config = dict(
    num_hidden_layers=16,
    max_grad_norm=1.0,
    max_steps=6205,
)
Each number is 128 + 32 x the weight over its row's rms, rounded and kept within 0 to 255. Layers, rows and columns count from 0. Numbers have three digits each. The size before them is the row's rms in percent of the matrix's.

# down: layer 12 MLP down (transposed), 704x256, rms 0.0935, rows 669-703, columns 0-127
# gate: layer 12 MLP gate, 704x256, rms 0.0948, rows 670-703, columns 0-127
# up: layer 12 MLP up, 704x256, rms 0.0975, rows 670-703, columns 0-127
down669 102:170159127140120120175127140158124121077142130184106137171132079124124117112151142112157090155126118113153114119120087100123171032189151163107113143146084123072114077081172127099079115120088133149106116110081109140126172077128058212126120134154179069128093180145101106169078168096107150146139114116127150096218110112066108122113107145138124078074141105140145119107138117127172089096145
gate670 118:180130141174119201097105141164105187159069132175184124072085157069127076133184098176105155157104159089114071123083143162137207160120166133097112205129114150135169136090076154136140199119146122120103102153140127167086135115149141173045111150130092149155124115077124077070149133104151177122132153069188105160069132063179166110125186093154135181106112154109162113164174161169131121154115
up670 110:147186134099119098101127145177091076143070130127166129087076112125123083091220161060095182148125148129138149091104108155114125101132155150167123163109109169151162091151151148136082117116070097137154130150151126139131146193070142152162152101155086088159106147122088049133136119170151131154078175122135110237128138056083150134125139164132073153173093147131139084104121088130072163133135
down670 109:121115097150097059146123211109199173197142130116132121116126151193140135166168135089145142122104120103150117116146155085119158188129074145145156112142155178124170137128134145120138191148099123153199112169124170158117076118143184139128127140142160131182053133127200148133106035073140134157090126120113142151122054107090105057145067109129114157088126082154114029128111170100128108130096
gate671 099:144160104106116133148167114149131163133165116130180124107141103158161079102145125122132115151107051125067112137112117143102090117137130148128118117101165121165154122120137170100193106211136176109101085168132099149185174185158130153131184126144132189227101135203112149153146069116099177130112151105139113155102109111145120082200133141126113208132086094104090131120168127119143121157096
up671 095:165080147136097187114114210042117123108113133146103127139063103125124121178145086164120140088219088116190150120157184183114168127162113114092172140121099182115158155112176111181099172079119115123178062089124153095155098114139114119029131103092093117142131139093166124144084150196152114130099193102100167116080123096115145191158148065195118105090059138132141135116137144139149105099131
down671 101:159152114090045130134110118120107129130188125081089091208151074141124146140137125081156109133116175084104129071081149130153120168148144136113108047060128084111122150134117132144129117107147182135140141116085120102113145129161155132110105070121066154197117196141157078151115122151144139171116206107191155140116139139161097158145121157164074119126112123140098063155186203181100020113103
gate672 108:139090144150108145140147082097157172108140158108087083153102126122118127137152120156108137102141117133141136172167118144112068133125129092105125129137137123167124140109187100104160163120138087126079108197165092216096111173139113087109132141087141132203132136133099138114152057109135097122120173103123080131116122155134183073106104107158185109124136104135111141069140182117100123085092
up672 104:156128105144072112125137139147096149064131042171158170119129121092160137127104160153120167133063204096144094088128143110132149187148099189149133118189129054147125067130154105149131160130161146131189134098064131123115149118113099134089142079137057159134131121134175118109153161153190107192172067144160149096146123094122055149149127121055085072124118086108147135163098162105145133115125
down672 100:101137160128091158149110133103145108121133112124136156137123143116147141091055069106087090126165079133178127135150113105148147104096158083094094093098099194149113134128216155133118116078169115097133088143119135185141089127153126133078124093187090097149193152120116104167157097161125143145073150109108122123177233144183130039090127139159083110111179102135096162062140175120064108094101
gate673 104:171156140120079116167169145099109142132104134097123097092155107130135124119167067127111148148127072138088091180141107105135096029122103110148120160119121116150068143125116126088197143177154102178114079148121124123127122107086148113095108090171146110113159102104120167221129119176148120090096186111086120114125121124100074144110146125140098149171177070169103137170098162115118170120097
up673 098:091088139133091095160086069121117122076127166175131137151156124169122185171158166116123106118137127090141152089121195168096096140164084094150084159138130132099114109123155174140073147152144161144127125144140143168116100142107119164089104105136141156165198127114092155074131115139091138170199109042220160161135141144152105110170144137104108139098150128129104128121097193147105115142136
down673 098:109147096137098128125152127107123061146121111172123165087094122135130144071147144165138140158202157110153185177157181152134137159139125165133087095131156091199149108110117109189123105105126144105180142150149152131122118115172135074133065133121195168155106122143169113100115090105119104116174056122147098175153144082149141130094117153128127110135144140115149127073212099127074101130129
gate674 096:137166106066132155148161122116097136130139072123146135121116144176128088077141084132189105122155091120158160139107116137090082105119165160151081130079133105117083077154181150124125107159119131079119153152128099143146144171180141116075120132156095125101179118108120126132143110184145113130088141140126162101155117092152087091122150094172116122217156121139175127131140119130125102183107
up674 105:121101136050100102110124112100086118124153102106123143138137118135129133058062129181142139171129088156177130158171108102140104146109175089165150145141142148049143112131188151110138123053177136098107111092075127152148125122117157105082102152154148074107201108108153109095107094142121116107107155158058216098138138080149142082137138127131135108186161108149146133102120068134128132175125
down674 107:138070082100104053109089067119148127114151154084139117170140131148083112122098155187143141182153104101130064122202130140185139173120123107163181129112151127126126167179072123136135108118143131116156128106102150138121131081143111171110124151126154106136150111109167133128104139073102090149116159086028204054116017156103166107119100149090095125122082110120163075183106140124166182134153
gate675 097:123139110099098125129134110140145107124088099083157147119113149162143117162110128145078131122166068171088128112144133157094120055150121177058152113137137174092108108100156171124169103138093189115080117151152144154106162149136154103131151067104165113137182159163077102165086110157110176120109153160141118164139114125174069124135104149089096120118098069099149109127093195159111147075096
up675 094:111126125059160125123134136149124154095131098105078088134110127176152137130152099103116085151194080098090156142102109100084136112105127145065132103126144113116122160150129200135138176125138158089094114104106104097133188093153194165135099110111145132117097117151104119121128129107101056161137140163138155134155111123127082123110060157143092084169161086105180126126047190118119117145132
down675 093:125122138147140069160212112104159113130165120159121146140141173107121180078139139079159068150146187123134075153076157149128088144095124105142134138093140094158139144108139079208058132145126137170194108133116168142186117149152148116143126164165110089127123058098176148118121157118120089136119103119141165134070109115086164147085127107145142117114060171195175100147125056123085061124160
gate676 097:154143114119118144142135064120144082142109197121081139109137066132105119130149163146116149110146135104147157126134109116169145176153143159157177119179081112138183161111134185088051147065158136146131192096115144167143129140106151142084162151087126114126105101130169114080177103108189157166130158077174069216190143138108171149147121154086054103147118089200155097122098110109171145116052
up676 094:141112129152135170157130139143078174154113091156202194067101172140064150124134116125119090122090111162095140101126149124108125102181099109146139123057130117100150096162209154151115123111164127101072094111141155083120170146166122083211103137112087056130139122151133096145128097120079114084107174088137120116150163143143128116131167072165158188088104130210094126195116118093113124142111
down676 095:170151115140148102161111104158158077114108158095129118133122056133085128168157103127152164121143166147199142138134150113169089126102129134115148120127097148135169096139095163122084140139149156212159108137123139190115147178077093142097185168114123119138141139070182126061090110107157154171093172082151117109115132109110151145109134137154076122072090176136132112105076096124167102122076
gate677 102:069109092113058143162163094115125104120078181164199098113109088157069142168141161123113124123107153091105144147104051115079130150104155105155179137111136149115116173125182119110163154084082125174169116179136120126168108186147113109202091137066113177102099142097164074144116141139150087071155116150092114149086120189079156061153141131149108125205126112186171111101093150121129089158099
up677 098:165124060088110198112093093194123068132102129116132140134126120157146131107103095125113068122105108154050144121132137074138057110134168117129144144101137126083116119147171096144139163117121160148111182114157139126108168178099144150103092099172128159075110070135086153153162150153167160101118123127155150120118141142135117178108127088135133164122141115164082092132077179158088174137096
down677 098:167141188110078082115190130131157077110124137130133124096108142164164134164144131118115168105120143161149100072063069129109140145071113121104162169121153135119154128122134131194116115109170148129175097115077086103090128158141129103097150178106094135086109087135100137135120148132096129213096146165159158136105141190165080067087139112121203146069144133145112125105207188146130094152132
gate678 089:123092129116142115146138197164153213088141113136084150144086117154138138087157205151144105163131125105095069108181145146094140131079083106152157158171126134107110159056123158128118149097100176101051138113095083104144112066121059154211144099127068091171105222123128148150122092102178100103091100091152112140091102103086105124176158115082120118137123080120128113095141123093122103138164
up678 099:132109059174090124106109144065173202116123146123151126100121126121129119088096159172144143078155125130160079148167186108132118128120123136082162208156099179156118156139131107165100066114134174134100099175102114073124132120135081098113089150130082154112166102111192124072116101102099163122091147105175086130096121112116157124198159129150098110071071087140153111066118120096145127106085
down678 097:129113119117148110120133096125142065133160125107160158159144097105151126160099132080089108161147125095151167140153154157171146145140129107112148105196115105103146145158109138089144121125103103104164113179198096154101109124118089071101098172123074136142091141136143171181142217125109141151100171160141109136159030147139148133135179132155110159145128139132176197096148104188123195141126
gate679 091:086115107115149136119179129130200144214202133103132141089214124137109101088120115090131103136140143158119124142089161153096157077137119146047126143161123152155094116108163129140144153181118139120133174120116124149116101165122136128159075115103116154129147100161113109174164135149063098164130098007097126124116136105123142137226155106134155137183054121158088127114136146149122109163141
up679 100:078099133111155095158105123123167099165158097076091163059125105146100089077096119112119160118109137102124129116092158118105125118117163126091117102131082128125107108117135155136143114103162119160085180139130178120082132169091132093094060107089121144099116125140175156204135159112054128128141038091167106124090135146153154166191167189129120104182121115121119106178110146098154144115121
down679 093:146167124069084084151087126088083095068080093102165132134056122110178100122107159166123156122155106101157170132143104150161100157133112129145102130131111103168118172177125111141117122142095154201103126142157118149165176156116154179136176140154143128181087097152120134141140076122148135121154103199125148121151000141146143121088122169104097142106128091124133142144123135114110118149109
gate680 092:157106099132166169082115111167143169102145101122147131091140122152122136123175105109109078159117224179169092126174127144093125099094178136147130154112108161149087055068170127128100143121127164100094091168128094066134084139079128155205141136070112126110085120127135109137144108144097168084174149127091135164101144076118141139158103074137130171105117097105054053114107115149096201105100
up680 096:157161076121131188088121115107134218101208143105148082112113161099121145125111107157112110109111130183129154129141180127089133141146078143155103196157070161148090116108122120167099148187125127101096098153103092146097133128156070087121097098053124093126160086117166148122108101139079172138088099125139101171098139130160187104214107115122125130088136105142106125131106093113108187059162
down680 092:139168182127068053161114185106140109135032128090153195101144084091116090109138139121158144122146115089109108143108086135099180160135139137162111129084171115114144142129139127154138123043168137133170148107134135110098118093131143107063158157184072187125152130132109137125137123103187124087126201129095189091186067150116074129066168158114156129166087121184102141108068103149137104138076
gate681 095:109133129122099150134101091082121176063091083067167191146061122128143147153133089108146119092117096083127125149140120125114167099094082170067102133157099175151097158113110180154151107164137135157123118122108088170115151107188129085114194131098102171131153109100139143140114134086164115129000097082160118147129119121135144103120090082115152110121117145157151073136195066103134061129140
up681 093:126126154143127197075137108157142097127102052174162143097122144124127085111134136078104105108144162119094178102169063119123090141047154057154123122114155092150166136202181111073160137167125084130111117158142111089094121118108140102138126147115195122135123079144105090134146168136134139125148136196173170129087167113075114150137159094100090129134116143091138148153133145190128124167134
down681 095:114113157139084139103099136118143130144117129093129116136108137147033120093170109104085173145098110131119056130129134115103115117081093096120132051114097149127135103049118156123167146128159147140040088106139160155109114084156124082159142112130096129228134191143083168131108139119123118135068146091168193107076125114182080147096134042118099103064055120175140131126115118141164075111100
gate682 099:183065163117081119145172132176140143090156089184120160179164133146073134128153078128105061130083107131180146135143119143113112155135191116072113157118085157070140148104066144145188146124192118118078149129110112167103169163169059138175089142140129135135086080171152087126138141157109148167087157089184115101177122186147115136132164124180121143164051125117124122072171134049129151155120
up682 097:169108102126114158097144139180062125117133115137146133151153100217135161123161092103130108120150117118159171134148122122114143154090149130098134091119142185145138155148042112153145075112171129101149105115084115144121131096120103101138081142104162121089166086150124105095068112113090104138086163122194142094154156128089079184141191142162125114140110137168158039042115125135080116055122
down682 096:119185114168171103172111048126144173113122154124139056142147117157108138154127106112124128177068137100075137127087118128193159166111148170129093037136111085167126178100116145115151142187160111160135131116108108151136155090098118176106171100111163105140127159147114100099128094126090134151130114139146193089121058095129063119147116145120186135133147135124125107156102087182138088158140
gate683 108:169162165121128157095080166107114165113113138167123164152122169190142089102091076171130105095173139134080072136148110144104102076163147140088132114178121146153136119124117130148165079147133114139125172142135116127133148153142138110065111103152124149075121097138125084094163120124072181084149146141137137103089148141107112129130072102128121128107157133164163106114096145073165068128056
up683 104:114140127156065119114086106165129136163123099130105150144117139105134094124154104138136162054163189176092105147158155119153170153146116161142100084133103104148116130089128167234158119128095144075140093093166135148068091150158117115164151070149134033140100115139184138186076121155098162147114126195108145140128133079118137203109112189171142188114094181084147135122163142157139132122128
down683 105:158133132207153128136111136142121143068095162123115082118076144163104088192114087112152094169152169175146110117101140130193126087129091142073172129149136121126166132178090142192116168105160157192178125133140151163074128169095165155086118060091171172131095092138176144082188096170113131142145174178129108115098139117182105136185096163092110160113096147054153100175101172088158122109126
gate684 105:121162130089107183106180100141132156143157143108172211067122125131098107104188177139188141142104129084103103090102130145117144178107143157113131129180156124159136171158141101191167090118153156170143143100147134145138127153206094072109127116162144069088109109152112156180181168198127063111091136142132144187148187121115189133140147070117121201108095142089147148189144137115131111130135
up684 112:117116153132191126108132115168091169143093081186123151111152113134147127066120198161184089104119186145130114177077134176091140186131130149117099131114137089136092195161140117134157131105143149145143144122236140138108093180118127055213155130166114138136111146127136197195170136170175062135121140112125162133154166137169121149141137101143110206062164135083115137112115150145113163176143
down684 105:131143101116183108122087086138098133173051107187120079128150122120172063098117183131131107114156162143129109080135073214096175173151109147096116135105143100100100181154142088195167093108112186177105116142238206096141137158139076146110093094133155092098168169124141141105158123122181129142092080077091112168159123111144125147119180105120060112063156121163116148099084168137069117189156
gate685 092:168127112173114091113125159094214157103154122095120133105150136099090137113101103124101083140132205222197154093116183137148163136118175147114197171149080121143125162086105113137091135116134140120161101148153100109086117179142104104138095136140136127171143124179102123084173124114071079094116155122095066055058119149147189158102121088236147150134105124106133132059138091121126136106141
up685 104:177127091086101133136119192185111134155084109171140147142133128090167102088112132137159201145165110094049119153153110130144147117106128115076170120165136136146112180150094090088167124174159134098133120083163140139110153095122101097092118078105108122131100074073149112134132183181116173105125157157138087168156139123086145148170160089102131160144060096111143022185090149121137140131138
down685 104:180132130177108089086117144104156172066179158103105108121168127149156126116058100123113101146125106116141116099116153169086183104100187134130190112140068086162135168065095114138123108184077126135172123110200115133129058172114126172097094101118119162161145144138122105067164159127039165128182121123098113065142134128120188115167147089126136182147115126100168100129112058146130144124184
gate686 097:162129160138036105139153136128114087117117095175134099124106122129155104148141097082145200170144144170074138147150085112141168134134144084122142107106118098089140148103141160094130167107170103119046148152123127110090112133143157149143118106100098132152144108153146124117116121125125187157130127095071166074159108147131145113194155110145072141195139132101076151135123154095133038100129
up686 099:162125117177094142125089137106113158116179199127104124149172088083074098101138095115167161049101102042130171106102144039117141207189140140174106151095077119103104151139107103177158113145109133113136143115139114189151088160148117122143098159103131081134127163137155121089189159146130074204139166084167140110163158124107103118081101100107188153112097168164128186156077140132149134136134
down686 095:095121160137093173121162094176094138070142166046094093193136166140140134151047112170164144144103071133144161124112117094155116084145107064148100147192082129119081173156108058127160224148064152135117083164135120168075126127151120173120151157101161169083106112159158131050145113093116194106127097112076113135094167112105196087186130106149118136146135104090065174135092077108137152120096
gate687 101:171123096100161136178134156126142128127107142161146131130169163093087140101123101158089154103160101136052095173014101151115171085188132157142098136103129166139143144161135145158137096201171138158090162116100120143063096139111174156108122136114106126157097138137109112125113124162126169137106163143141116130134175121073137116056136122081058218096096147114128074195120116111162124119160
up687 097:098183136138124131107157117114079068083084101147130162079210139142168067135076160110134153117092148121156097193168095127115133152125087183141144111075154166104113129103078086146138086113089092172076196092130108139092123131212149102150093162125112102081194154131160058111085090124091112175163145070132178159119162115093111160129162181104114108140181092114097141093051104159158121133175
down687 098:102124123116066143164130073162142134136110105104145135169173150200154124175118160101167144114160108074097122089197134104133133140130113128099096212141109124115102115162182119056119107081107181102130144137144134090173149095123127199117074157120165210105121120102121127162205137130117072099119079160129161126151147057169164118154134120104104056116147116116158139149167104124106107124153
gate688 092:150138171115113118166153085077108113144139136191192091115128064133103169157144085170140081123106103136096158134109126117116116076140114114154111079144156156160065186056101095115141118129134189094134063175171095179119138210133090089134113112173146142174118110145112075120107118118076157101095118110162086097131153148119102068166087087145131190126171120129149123100105132133143146058091
up688 090:096114157104122138159086131152094124171154131182078072079077090165119155169124080180116109127112120102070154093147100157117144176074138089105142114157098142166065150119098090131110156112152112113150136146165126145133135153174093107123150156148164183116118084113107138135129162123074124118116112102163107114124153149114067054097089131078139119074158156160101138126168095141123218085116
down688 093:106125132139125156130145173194207127064130097149052167077117127166151108126143137096139144136074136119131109103083127117078138088080066075084156176166077100137185111113188137160153132116086110153164125132138149070135167092112112146069125131153107168072096098120117170162127160108116099113123132160062160153081056213125125160116153129091080079153097105095108189119136113158080181154101
gate689 107:127172174031138083129144101128187110166124187122120088103121152139191131135109115115220138121091140076117078165089059105116135140114150092151113119113089113142145133169149177120140128126163085184156115157099129176173162056101087144112136082070162104187072147115113110100144099086163094093133161166175140125109099122071106152124105151120180080142154204154181098129140119137183113140143
up689 098:107090059191109117127110124115075118135138068153082142139113124092073131120145143153043123103152085132172170060126145170096170100101146137166106128177151131122111066158118098132103081159106170099097150081141177040107092156079202149170175151165081154073137120122090142136150183156104132148127097102144109145148117142176118085123143118125109159134125099110119161142131123186025112130154
down689 088:144174166057133197135149088139186123127111212088166118107165129113149100142116103079154125157089187107071085168116098095124116123130158123097157109114117110152136183124114147103139136096153083172157130165089137202121200102187096104128103111095181104171077152132163085104090098113149116077115151147109122126121133102110119136128124155113147082138121186131183090115114115100204112123106
gate690 100:083094035107172167149119120217133174086174132070111188037149119076107134162119125105081143144117130132172120095161146123107157140134163127110087135128105120130195097109178176085162144195100109074077139118132156073136124182109161187144100129119093108141103142082096103131203100219079202102120153117105149125122153121167178123198098125128104133130152134089124151162102169174159121139149
up690 091:116093131086131139120106151142160191089203074131107156133086131055085154108126110103136141155124169094194158117160134140173124190123137153109090171147150126146120157137176134130161104150123136132104116113101183125172094118103113091129106154079107139112140054190122088130164149167099155131089111090142140213022150105138134113143120110117103146168114173121161115151089082160160156121148
down690 092:151152173148111040124163143087119075162107104109180084104154155144121130105100151151150108115134106128087116179108115150060084145141135091173117122135134093159145139146130146119131107130144130182132102176129093185119168122128147167088165138149132132116136136150155139102104120077110045172118101117162113117129000108114106160087130163189103105074127118120076106070139150123107078197078
gate691 106:123151186143087117183147175121172189100169083130142097123180127157156111136125112106188104065136120117100073142154163133106142066122155089058137101121117123127102126018154152114151126138132105169120134145137119144140132127143111131141111058105159179149162121163114174092128091171148125156056139140123110129227119106129108101201147188135187085133120113136136111107139205125147164191149
up691 103:102167159102110101104158094106143112118215153131106134142141117133118155174095130114154138114147144109128093102137133154110164126154059087135108079156122098153183155087131147096151135105073129221126156106106094113145137097167069138161155116154138107116146127167136182112162142112174211120132125133065212146141161076092086052122118166093109121192127107131103114144210115130172165129132
down691 101:111137097161142116105085081161103102160159196134105203168081059173143123142122118140087107173139140173165148125114086105162138073112091157125107174147116107151095134133130092131097142139136157181132126083126111136140124137175135183174197142142136122147090139102125146156163141113131093190115044064125130111062110085138098130134102115124084101170147109071088107095179141107132186078061
gate692 096:098121149085185186202106118159175170158215150140170119162114143175115094079163102142120089106115147125101123169177120142152183078146155078108120152083155066091124149051182162104148182114131185134103093126135083147108093136114126078128108139116152144117078120097176108091137149146150105130112137117136074164090136040137112140096130115134130165115115139137069097136124141095162119188114
up692 104:131086138110107138124097156129134124092113164115159108115171150212159104185156172147109132174095119091127108144133131158120225131107164156087135099103094142120092110094109153119104168142108147151165092134153080080157123118121087114136120137191113104128131157146108083112126070125197097145134161174110077119056154163138084150195155098123200099071063152119110050122128161115109121101167
down692 106:123157138098084109120125112159160093116083154180138119144154117180185124216129155152135133097139136110114108153157159137142072104093144117088097151093052157120094089112174098129112125142100161126131067125110165076125140118189125174152075143044107145122084106160177127114129153156141113104121126143128110104098083125151122147185152198101151089122177101111124100066143160105122167091130
gate693 085:124124194156090086115122150125094146130036164137246118141089129129096122100160080210151136118151186112121099119117116155142139163191159081182136115108124124094186141112102130091107089086119157182111056125126126120130113138192149119123141165135121094177149151125160124090128106132232098155076156124148118107151144136119082094092055118135107195088123098135167091102158101080159091108153
up693 091:093162060109150124102125112155159098139135097095091168113150158138127119111127159124120128145140123086138170109152147125118108112107122112147092081125068124093159105185173175090153086144136062102113170114144123145100067165043082206144086136159114140091105140179115084113147190097146075151156080127131114154089118098133166139126148130080108100137136147139047197124126164135084192168149
down693 083:171170157191091159091114112108103146112093193158150118088022107109107139119140134123174107129119140154091092146125118141082102151153181123175142112166098130151174168099089068095096139065120140155112118096123136099154126120186156120168163133142103115161127126171190177100015098133177135147091142130114193076231189174109090116129140114129117201099106113120127123093133090117146087022120
gate694 111:127085137110109159133188105137164129126113052112125108081156126101126127127181072132099116170113126197091090105115169162163169196132092172121151136104114176172125117160122108168082107127108189113133108142126092132091095198160107152140088122176122083130127106106135151163127122135103128131119150046155100128122155163109151124198140134159147208156143131096093054117099073101143114143150
up694 113:127149118169168118118119194083149156197152131117097164176109148153144134082075092116135120100155183101189166103117182103110134101102096200126134098076131155158139102116138102111108109151132084106095141139135094128125115172098117139162173118120120170162120093154125149204141168160105119125117137099123162134171117232074047122087107077143132063198122130164141137122165084157129141135120
down694 113:100104103148147127115142157128094195203130068171168179101086128059103156122122161122124143151173187118153117141053141128129134111146130157120117181142155060132149136075144088074098126170127111093107093066141112141088108098136108130147178146113135106189107088102106147185101094086133158083114107123156089113091145215139122106091118076155182136129148114127114150133155107075045134133159
gate695 099:119063154130120148128132121136123157120114091152141128119114139122105117146158167133132118095103106186093096132111147191128139168108107119110220128116157080118127118134107147160086109136063120113130031175146082110160171114139128112105149159142121134121086121173143128116140128159112160197142143134140154129088117158152140094103145085124136133119137091128093108081224127037141049166177
up695 100:131116178079103176135081111100147156129148096088133121156167126134130118158154100123152143080113135142105167185173148140092167109125113136155132126120091144141137111119164210132114161157138126154180113077104173142091026138073101122160087097066096122136069145087166111114118089157148153118138132132122082155181144080117151179125133177137089157115071136171164062148085105176137168128071
down695 103:122071089095128135118156153070103130100065094129141144233145124117179171161133139123132110113111115133181161199141124151125116196165112126147157141098104128149122138142134098227113143210137122178187150143155131104157108124122129194124125115136132110147043163121177136095166158161185141137166097197105098144102126182194190099118108173121119148115073116148117168198133133091100101115135
gate696 106:185092216142047192143134123117119080134099133127136122135153083122071084123128094159109085157107129143114130131174141176078148150144176160140104103097148076132107134143178146150186138095120140111113072114160106112141115130100097124152108135062135137143139119134171125139126151127121117127054137116140126166133090156159125035158157098190117157183112123094118125097166169108228136111106
up696 105:146147183115096171137132116158070127203082112096132153103153106137164106086129100146124056040099177178121130138185131136060134131129149224143060158139132126141111125136165164109099158185111112120160133094157117050048133142175164102110135158150145176118104113095121145111109139122103139145171094099119157117167134181145118110097127108151099106091157133112126119121177122168143156121192
down696 109:144159131134147167141166173122122134174153123101148084155117151170137136116105120116105144054145137186109197161142090115081137148096148156156085121158103135094119108126178153128120131177082129070130152087146106031115122167166138110149151104201143133138030106076103152113100134154097143129155099096119127144127136171108095161121117102122101081114146113203066101100114125162106163181128
gate697 082:128137113080184174101154073157092109141132165114137162126084093148085154154144082112082187117140173139098169093134126170141121091133109113140157073151134111127148137155100152138110063141145101123127176122149066130136148228096167128116137154106103152114131103131098130107203119130035186142144200151092148125146134150154123138121145111153097173154117119156132155138154109192182162138152
up697 085:138152143192117113165097117105180152149066155099128161129164175129173151115130197186142121152113098132109110169175161118138106099101091108160102217132078116119142119115143152124102149096101174176104103123095106094119081102129096121134153147097158169125106141090156124138093088163173149124093084052132112203144149065100112133137117090109052146172119110081142102108141159135116060068088
down697 089:080123106159176183082154069129127133128164142122116126115174077131091101130176125129050120136124153160071131100092123120120086111136117111101194085128123119146139127150142142160097131152180128116130170106165108121152100221126239149111171115089118146166163153101150152139158112117100122137157137129123155123118255134165088140116144128174128170128063109122140111183143142126106136100150
gate698 100:067082148115120146142207174119150213149110085107131189109189113138153156130119084141122096080077145114149095088137128208134202125150123123169109134162081123109144167131094136153083138179157167110138103106126103129108105133124122095112115105120140152169092070155168076128097119149112160093094140148117148073135135115096126159130150116140166120150113143116137140137158134130126140129161
up698 101:173147071098113164131081132169103117115133144179146062110073111076132111117111124176147122070212163102131100082097134079157136140105165182043130167176168130143117128115149130116145088127142130103136138133133184096165134128126127118133194126140086122113161111102089139166099129157100082082102118117140132161160103129112174128110187080108142180149140126135148076108139085075120105135144
down698 097:141146165189088111149094118172171173144160131077150068126123209167104078218134070083159104071107123178141163117095143116106147126151144151136138156137168098094111124124112133156123153131148113153127185100189159090052116084136129127116130129131073165189114126107125092158083123129143112107124115097124100148134141102127134159131138077112153148116119126099182134145076123167134135094135
gate699 100:128042080077121118068158131109101139142096147169144156163091142140116083123175141149139177108182138115169120075182075158121154125166134142129110176169078111131145168174103065191111064125100148076116143168126160127160126167115182155166108148129065097169128111114087116118147099138093168122047206134137134114111142088102161141082149113109108091125099096108090133150149134106132139154106
up699 099:097146079123141152107112160139147123147154170101084153113120109103141116109110137139134165184173132078145155095147094169126137091123100082105165154135142139158178173097133096110176119116136157096128154145169115111189161151130131089139138142112177095084130123116169179159103107141129148152101155102146126088131118157125069141145105137145165091133088143134161158106143096111113166129191
down699 100:154133163182145053115132161101127129131151087129125079108136137105166145123189132131133125165121153076121108183139174150130073115140155174091173057125145100174180110088123176098105194103072120151127090153113071098076111121111105127098130080137123116055118160103142136158089132108140101071163171174139131206150066136160127122095105130130101164108149127131127168081126143187133107115168
gate700 109:114157094159117116196133103088145146131123104121131114112154068168147121152101189116123115106149169165165145154200089106102145046155166175171094060192044115149153129149131136089136152100105101117063085118123074144140152118164133099128097164067129128158202057166106076176157099162122149101125155095120123092146147124085155093134111093125100124104104047170154139174144157113173162091107
up700 105:098103144182131118117122165149140099156103138134107134198140118107065118126162081096094134105139105105102178148115111166194134104166065105117161148093150157129093176207141158132138165173115119082116145158123130184127139172155106170091078086138166114106135117162145186104132062116125131197212103112084119102160150119143147170125125133135124147097196159130038124149107116200125036148089
down700 104:132180171107143119141138186055110141128090150171076077128113093110115176129138128032102135126105100118117090098151058162099079075111090133129147110176071071161081081168105145066168136149139179072130117132220104137109164081131093174118099100120131133128150140188112166128137114128152113158133113067096120157144123088105149095075114083124149107088125094129174129122136102151181115135179
gate701 102:078168152110154163082137095151139104163079143079103127077113111171109125163078103153126071123171111066158169165166108100172170096145133217122124127084184164112135159090150128139155146153145128156094175141127067138161124102125080124140130155109153122121188089163088105145127028081103157122143162079141073137095122102113108118154093162127105136126167107147114074115212119155177100092147
up701 098:134120155075107094171147155128149134131191101120136125106126118117139093143181137128174131083092170139162113114084142107128131100150165131119141146138183146068165165089165137131143098052133132132094087119096113160134138101118163114143128150064148069112128101089124182080147135136129104175114110164139094121066089132102150137066062082105153111200125196155179119107110127118157086106204
down701 097:141132133108134145159129178120109056126112123144122104139159116126098182116117105118159160093163174102118171151159125132116174153165108105106107162107132087155102157176150047110103132122101138137099145135136167129130170128176084157109066140150132125103101106090137137126114179129209069062159138162179154111106122115093117163116155125176139072106086085112091192169124116116139133123105
gate702 093:181129197130065146149103134106057190104147122153159120122112153197077093117131061095136112155137116132156126115151157175207164117135101122162158119153147129162095197108101174097113164105121124133149035158122115187119139141126144076127117111133159148142090127159099141072122159092100151126153092092138127146170152120097129085110112078146120104133168090163102092125032161121133100118106
up702 098:171099125098094157081103142145112152070148110194096133156126140167123151097158098128116120150132059098154085120107099156131146131087168119138125135131142153183073081097145100072117098126120146127137088151118176161171092080149143133159141140111147114117179164131115193111133164141146183188138122137147149134182122143103147085107101127106058058122148093176082112166056152153126144100047
down702 104:086108088094116094135161207130128117127085096143126114113067137103099123120132130136144161131101081110127088121136112129088108122055148134096154157109168143145148079140158095097131094111064141073115157122168101108122087104163135186171138090138150142093116162134144202096110181159179162165097141130130110119166153187136143171077087106100121146137099128133121141192122165207142141162063
gate703 104:093165160085087145123166131125156152174170131189120154114138175121113087140148161122145173167128114102147166107146110149106120162195107107169132091082093164180161115171093126189096086095124144125095171181118105104132209126159159078167076167136127148135166154120170122109162135120136148135146081126114140196079143115102150107144170122158109182133078165100161127103201097074145121098136
up703 101:139150121115146117115172077091114098185100102190092108110142157135128132176125113138113134136212136159157105147122108102149100115165131117088149183132111087110121142164079173175134114108095107120155102126130145095113121063139186137182112134171107141072183142085196119151126149145116116189168127154103139093126136136161169133097071176135125182114095141126126077089173059116164185108068
down703 100:112121098071184119157117118131136091137134071128117106147130123108143105055157148171075092112189108115103085125147159114097098049082128164125120142098142152084136059107218126083132129121133119093125147111132137144158111148145143116169127097112091125186142118105133116220086152156128180090131155144139109150122115136124096122106142146142171134044221148137112058169100155098153192188108